Weights of a small transformer language model: RMSNorm before each block, normalized queries and keys.
Each number is 500 + 40 x the weight over the matrix's rms, rounded and kept within 0 to 999. Layers, rows and columns count from 0. Numbers have three digits each.

# layer 5 MLP down (transposed), 1280x320, rms 0.044, rows 710-787, columns 240-279
492432481454571542479576457508504442488493492451496516559520536465483513474533544497526463558514473504408455531544419397
504483527489523551461543486450468476527527482528495517459389449487396489491503516448575414521547560458530498475434528501
479482485504464388554422501546534434510448529448533568528600501524503462443554556466482527500495478494563536540461539508
471483443486506468517494549568509517522511530505507451520552499488559488445458475481558459463501513549467483525511519500
433525551489514471560505483500487428461466461501507477564526423501547454539574483495462518441547433453605467525457572540
479529489556453558484530543528512563427455446495509469539524517501450486499491496492454510548479527485581534458496514509
510440525559483527471483511580525461572438594504457504460516547511487463523497473468427446498442530501534436477519412480
453511473469437465524498462524551504536516531465470520527518402452457534568534538590482492545480485492422490519461475564
523473527474465483496521472504496482524520530497489537494486537508478503536485511507499532519481498491486489475517496518
526534541490522475527520493529554546516510517551511445485519516519519499463457440461591509516563498537546508477495473497
550516480611512532446475546488573469516538438481515484525495521551408548481496464505475596457491500560479482504482487521
520534528417479506516499498483477435553493538532486521464571494540511435502512453438490455522533496547571518478585449531
493442505491475486471547568608536526520511510488468544466512513484517459505503526503498531473500557567485563492484491523
530493520505487466508484520448507489512452499553476523476484402553486476534464519463503489508475486517525507523498470534
474436420481476537556518483489590542545542572442532477474476384483504527515475539508564422570493474475504511612615509580
535488492464476547512502471500491517531502495509472534502495461495462491525505555486501474474538597490467515482484557440
533451492586505459532492509514468500548455500464507537524563435551456490523549465499452465473476507472438475534524380521
509454506513476505557549526501449603498481497589481516461487490482518467444507379447515507477458461535503485529522504403
500510523537511541510511498489486511525509489461547486472459545491506496518492523518512532565506555501537491428435494495
466542508500504547451497534486471434500471476522470557543518541551511616458523445532470514448504499447484449559565450513
532510446489489499455487514522479514550466497494584506579509483527495478557546415476505512520515553512481484529533468517
517483473489501505494516498486481498498536489513504488557487544507451497540493532511497507462546623508504462557494565514
482486520523522469587464452483573517553492485464500485499457496542477474541453441528570489491507536480427494441535505513
503477508473545454453531570507449523516523506457541561432454498510500424478550584573479500458531490570376468571568545487
508525485525502525496399501528451489523455507509505470497554481427487474526464483482478494452501467495481579525471481490
438456526467550484471563479497506455575445484432517492564485378514591539476518513493514498435577519469597489421471458438
407522379485560545458446471555525453513515451486630492435532473476526466516520497417571457527497488458463491535509456490
507555458513455534421516493459588524519479438534552444512483458465540497440520468500488543509455479575512517564524528572
536530516423511521528467511470534529546511520422522517508552395411526495477484460471488473464498556486608505521425555546
413511588493463369610571548503474520499512562542532487494454497533562483421526516482534537500434508592564493500564488519
490481531523458494454550485524514468431527522529510486470476556543414463589558560497512467530469425457475524516505427486
557457456498469495468429479447488478491469522541583469496545514542499424502549469495469560582547514480505511543457466516
536467483421538532511508472488583470496478468529429519572492480543557514534488549452498447456515548488471499539491454494
522444485488478425477523524562505507506447448460514588435464530534419510539525486506473462483513585488507506479535557564
570593551515518526559462520519577528417435519504476470494509464432483456445514452486498484447408440495528447431509523558
482458474472575522497441538547510547542460524457499464475475531543468478459495529550658461512444432437512540545453571463
495496453437465499522446478482528496447494458497526556465428538494491490511536516504505501515529618488598503482409549526
494483551495552514549483559464461478466472464470478441526473500576531475485413508472455549474466484466468459417530553425
502451426443489496418505417576483514490534495457531501491487527534449636467520504412523533486520513485447516508448423469
491500573518497444493524541484451503513488575458472514470486446507506526429541532504509532516511483530387596381469476543
531500372551428594479470569397484428533459545493456526526412518516388556505487408447482459502510460477513580434562480461
531463540536540452497467584587537545507438605496521455543485562448538509468524476485463437500489463486486513547502477518
522540525509533475471510490500488488492502500515461543473503506493461512520453531483475572520482474573494489509503508510
482452505557508449520599510553531594488538496490570411518513469470509504437483511551508430499498364547500443582534496461
521453535484527500486507472425479508578481468416463485504444480535481515526541511499539545539555536513480524416491522467
566492514443587507551486492481544501592531539433519522491456503470522594542467483505528588455493539520517501527444454495
513450525508540472429484565460515516498506515513456457533467382513558463468467483534484519442562489569469500485497562485
485526492469529536514454588496524532501500453516505515520529523462441551525552499446570445548554464641419588485524507546
490503513459465461489483525465500501509546420578457506515487455508460560472531408563462473435535524497460512495419574552
480520516475541559479571528510468501466496499565477492512527510482539495497464482512485517577526573534436493445491435466
481520492538464466568575481479480613477516544503421605499475428517546466533461579522423502473467402545475520519481483488
418559534486564467521485543528435476533471474480491550473481546471468457481544486425485528560542503467580546533510425481
449440462515583542465479569421517448494434547500538499488436443455505519534608436513551550519460620530554528577492471582
518471513492563468505452481459484539533518543510565508467511508526529498507467512489456477449511472469536499496461515495
568472479502541528485503545584393525436527562536502528517519534547502462463499526460478389443484432539464520465422538482
467464474434507490471492469534575440500460477512525508543474457546524555500523477476503493529564420511490424549546458486
500477466545536527585514533532429561529506452470440438497568456434510460416559586566545430503534553504535469457496469523
574555472534461484498517509447536449477492402521495518454581568485506564500454517498520439534556480539503530509528526553
564507493555521505503577476539572491498554456507527572562452483513530493462494524434564547459543546537469543576510559522
486500487481508526473478481427519534487486455457554459420500501449467439462462434487549462520511512550397531510404539442
543529514532500529506556498453465478466389470465478565459494524539472486554451478492516491487488529493493509501581558468
488498572509515475521528518549497501500521484504524536560442508572540484506541435546450533524464444517531446463518595526
492480560505460459485538546532493499515534557565487503572454427451466487475503497452532472543531471532563571522518512460
468501437511550531480594610487504505529507492499539502563450439457477567441499516541486477492491469611530524483512541533
551548582503553405570515452484533499542487606470477453556550514528424499472487516530584446597526505489467447478497500523
546387512487474470592538535460528471528464475539509516439520521498449495511445512418475509475534460498540593520541463516
524590480515528546498439575473486471572514469473479424482425388489525526432529495543464411559522470495537503499496530530
511472553497473490506527477494500483492521528474484519502479545511485521526492500517509532522494526486501470487522468502
492528478423455474497371516527545557480470503565513582549502463533464440581484421480489468550490457522491490594406464535
480469457518522507552479546491456529494544516509492490489528497576515493490493413489532495524528508573441496517491529523
476486504432580497452486500427561498487499567500437503551542552546516486484504475564526487470478559499501492493502575488
539507394491554488545492534549466534557478523529480508547508456573480433585474396482547514535503448514521454430573509486
539507492534559424507460496482492535477491471493477524491489509518538510501532504507492487458510444529534505553548516532
568526502402443545589527548518570606592461490472472537457589444526491540500498533473520455523527522489503496503414515486
562527449509490528449495531538515466461485403548512475488552425482493497533489486551480500506498508447518484514505514423
509469521510522520482482478528575527552548456551496502480450463501490491434533469530484514442502559575516548512474514508
521491483517589481493458479478455530496456509487503512518494472475444509517461476458509458480458488548463464541599503552
638595469570435509486456552511548507451445619516410525449513453475421490526539519412481435495526436529448509498498462478
# layer 5 MLP up, 1280x320, rms 0.249, rows 711-788, columns 240-279
465464490415515503514537542495511534472479556522519431549413550496438475509489582496527495436521499513517536504507456500
501492422436454444462540450454476512511514486427521501478479483460504503420454498466520493476478522488464527533489588590
506476507490512503502472563597496553485489516509529515529535493519539433480514495474539448454526423524411529514492512457
534552511472530467484472478427449481493480502509555460535503446479383513529553557477531550514531452522509537564523464559
475494524568538568427557542491537496547506490608513460463449546590498508532552411503477487502517520510482521544567540497
532497492492491583481420526548449502528482548550541517468468490505475569532393456511480533559494509474546478574528468516
422390574515476456445400536595501509496500495478504518473468494498481569512601438463566486525469410506449507514454526471
522491499533514496501484523498492507472482483472504496481493513522508497490527508477494479513503495503511497520473483505
498534468464587417470443467458551512465532454559506576500426500512451531520434530501451463562512505494555555434489459541
481546485516474512566453400565462461497517479465461483567508520527532517511535461532461434517517530415540540528494506486
489491522424528467517439492521504535452456499525503496538479518464420522506548511468512463515520517471548523523485448489
476484547500454460494485490475595455437456462440514468480508532486497517604525479476482533539548534559522428489580532512
515497507563470464571512490421437501494496500493539472516508545514446507523542462546492493566492446515509540491476535512
490455500531488459509468505548522504505514501540433447484406426494540548475539466482554477545514497503498466497546503462
509504541505501466515501512504516547471577443495456533490501504493515469508524518471431476486534540495538519467485556481
491521558524502429542491538457464449477455478546487536514463464507569465475393561498562507525551536521462484557522518519
470545489503454478471551510512484509483482497560508478508501575525461481508539447481507511505510510541503491523547496458
503426494477473524494492495485562484498538518480476512504548455499541560503508495444487502492496491508491451512530496516
549513517521529478470480461529490517523528528533463519561499541451377551474496515475436517523525495543584522454506438428
557561519487498534465508506477506557398529527550439558483489439520417483487486529502458476488494512469493536441515493476
504522481475541509525525555539461503439564519498507460557525522538520533481485469553494547511508531507460531455523515479
462474512477535540506478450462467472537537502428536556478523583476454513512532465500512521524552495514507511530507514513
533493535468416404505467484461480417482538527459509513531478546571464491504510517528542477550491432427490458563474405469
508514501457446515485461539494481572521488494478510461518520541490470520529484485561429510484550477465494525476475531503
491467524476403495434480448518512430557523511509522485467534528490475483573482454514497605450510517466614447518433434424
464526418535488562582562449529514517417544500540401521542557447566461564555432457434472400527533507456477475418573586491
500510566509317459533546457506505553590538538499566472543476542542554475519525478480564491421516399519451526497542445508
468492586503486497446515491499473493463544479540568414507528531479501498591535526476555456556503530511482424534555492502
509471488470487526565450496566476472535497479499568445505448528497533496583376467558539476517471525548409432517514492497
528521446467523488574444498458512544477494505541427489538454491553499467513483519510503515463519454496471469524533517477
554527612512493559500571497498483488472501518496548597466448556549515559444569432503533494502519478483567541478547379468
470544515551549490437581588511557561560500488504456455380432585512522508504535485474482419503459526513477413468460423514
513541537453492423553526452527531463406514492515488564499441618505456457545547494481523541443498506496549514501493443515
514498545552475507466445435429564523508523496525510486450519573432461401536442476489553441361452432401502464549548576527
502522486432476481466518457501462482496525488536513439512517590517480528396469522467567465518513510444494513457509539542
553463482545491488490525447611528480449486514467512536578560481571503479470434508474520425452457524472448491515542495420
469478464527471489551533566523474527522553499542449492461523541522533439527537532540488460507530495482537537508459537510
510540488491390463465557521481542572541527512549469589454512526541483547448523533587486572456485468537442526478464516503
453512602528491580452391540456503453465494574565517523451523400468476519504473473579502437400544447541424441415540523461
429528523481436495439564500562439491481478571550507489491448464508497498629541527514481493483537527487584571450462445496
591503452426456455488517497511451476517497510432505513498477488478411538448494442485505505460506451454478527513551492465
490596522479434515476522512506483503494512544492466491486488482536444501483490526436484465536520490460468519523435517475
439515524468502556567504429631470532475556479563508537499554536533491438475478425499512497559541435523517516563478552508
466458463521453522440539425508515505558532507506489550482491473492485467537406520527480551483495459530515545460493475434
513475447475508377504459495540536517474579499423429542558521456503486580496491534545546604443502467452492448539486512415
469523460513536549521506507506481506501532529513488510521574529492544514464452536529552554540537521525505519494511561518
499535507525359515515483448503507551570522465531507517489490462439387447532503402516504563606499509440500451555492564520
502562467547520478498466509548450552448429500443555503517536459478551479494568510432577479498507473554490458522509503514
469475493482522535524518524525439492594428536551516505508438497488499478523464526507556491578539523485476496487460520525
493438604399520555482489506533487497535502480501430508568479530507469505465454496512524480470556529497458527426485459475
493467518435510527434523532500499517546615503482456536485527464473529575541464542430493541535545531500476499537549447468
514447565508504530414557498468538484486574500544489523450532554482515517458549465528572431470535562453471514507493498548
483484468471516469545503528546537434519566512469535501511477516470522521514467572495409504515457526458456503471498527522
544456479481550478572436465518538500501480587484441484459465513498501467495472459487428511462464501474520507498470508494
543506491470461498508459446505525560472450542495479492548437470514511488511507524507440565471480470552507539515433469476
518532511546463520584485549550486518376450511482503470533489457421504474387359540479487549542503498524484472539501524489
518554506473586553524459490450461519459516491595571429574510476480504516493549502552481503493498530480500549497525477496
498513497505437426491491468502586481487483442473508450472437507457512509481460489540480502548566543499548490487488509516
562495434534544485493606584478563474525490522559447475519521448501466539430388457465476588469518488444490571540514535450
509513479455526550433531500499525522461477452506525503577526479461502533524538517536528476479468535529462544526519535436
476550514503536550483489521551495568462448531526514472514557502556456442476455541513551495445532428504499521541544485502
491526591491453414491513489587563537579448471500498499531484552471480524540542466463567476465536540469564474483466536497
455539441470509483594558473545560516500524491470487446565504546554528515498529543603568482514534537531492540472560415557
583511510494472545524561458518464473494478505424520469557459493484490473460425510612484433508522576397474550487522470475
626543489432496449488548498490474418514476510505541492561435573497467527496490515530477549492561471547503471488495460471
509564506475546494478497508501516433501486549547509512572436527549485446546488510535476466565580451494459468513527502466
500507481501507478489485512515497506513471489527499492504510514508516469494512498490488511493492474524498516484481512504
498464456458422423490539469500524496468534482584445497502481439490490488524527528496522562552473451509474499471494514438
424518490560520499498453548495500564492511479534469472504489494523533472516499501505421558532528494457486549434511533497
443483529493489506556475500540445476482555512493481448513524500547510488553535506487449465574490529419541511506523475462
530516514547465531587440529511569539572533480437370452495525584508511529578457528473419504516503446504402475474596513509
530513503438486479457566544483510450455441512534449477497470504450498476488440473507515522589479439555557518446492517489
496557558507471506549488494450487543559539546442515477587489500482516473511503619450567553557518554550556547564419513534
530429477510479478473553503494482455502505472520462521560520445470456541542445534488538476478522499524455481509533500548
554498485511487395519500522486512533530481519576478504486497480515440587492442392536476497516543476528534413554491548471
438450455459471484491555494446536476468545459512521464514559452508533501475494497573546522565454527473551527499500487544
505497447492465464521463496499530457416535604556460481506529481485487457480505593545487471504498509553472562441506465524
528460538457503484519523481482501549405497458527559541433532453514496440505522566513491536495509512480518566537494543507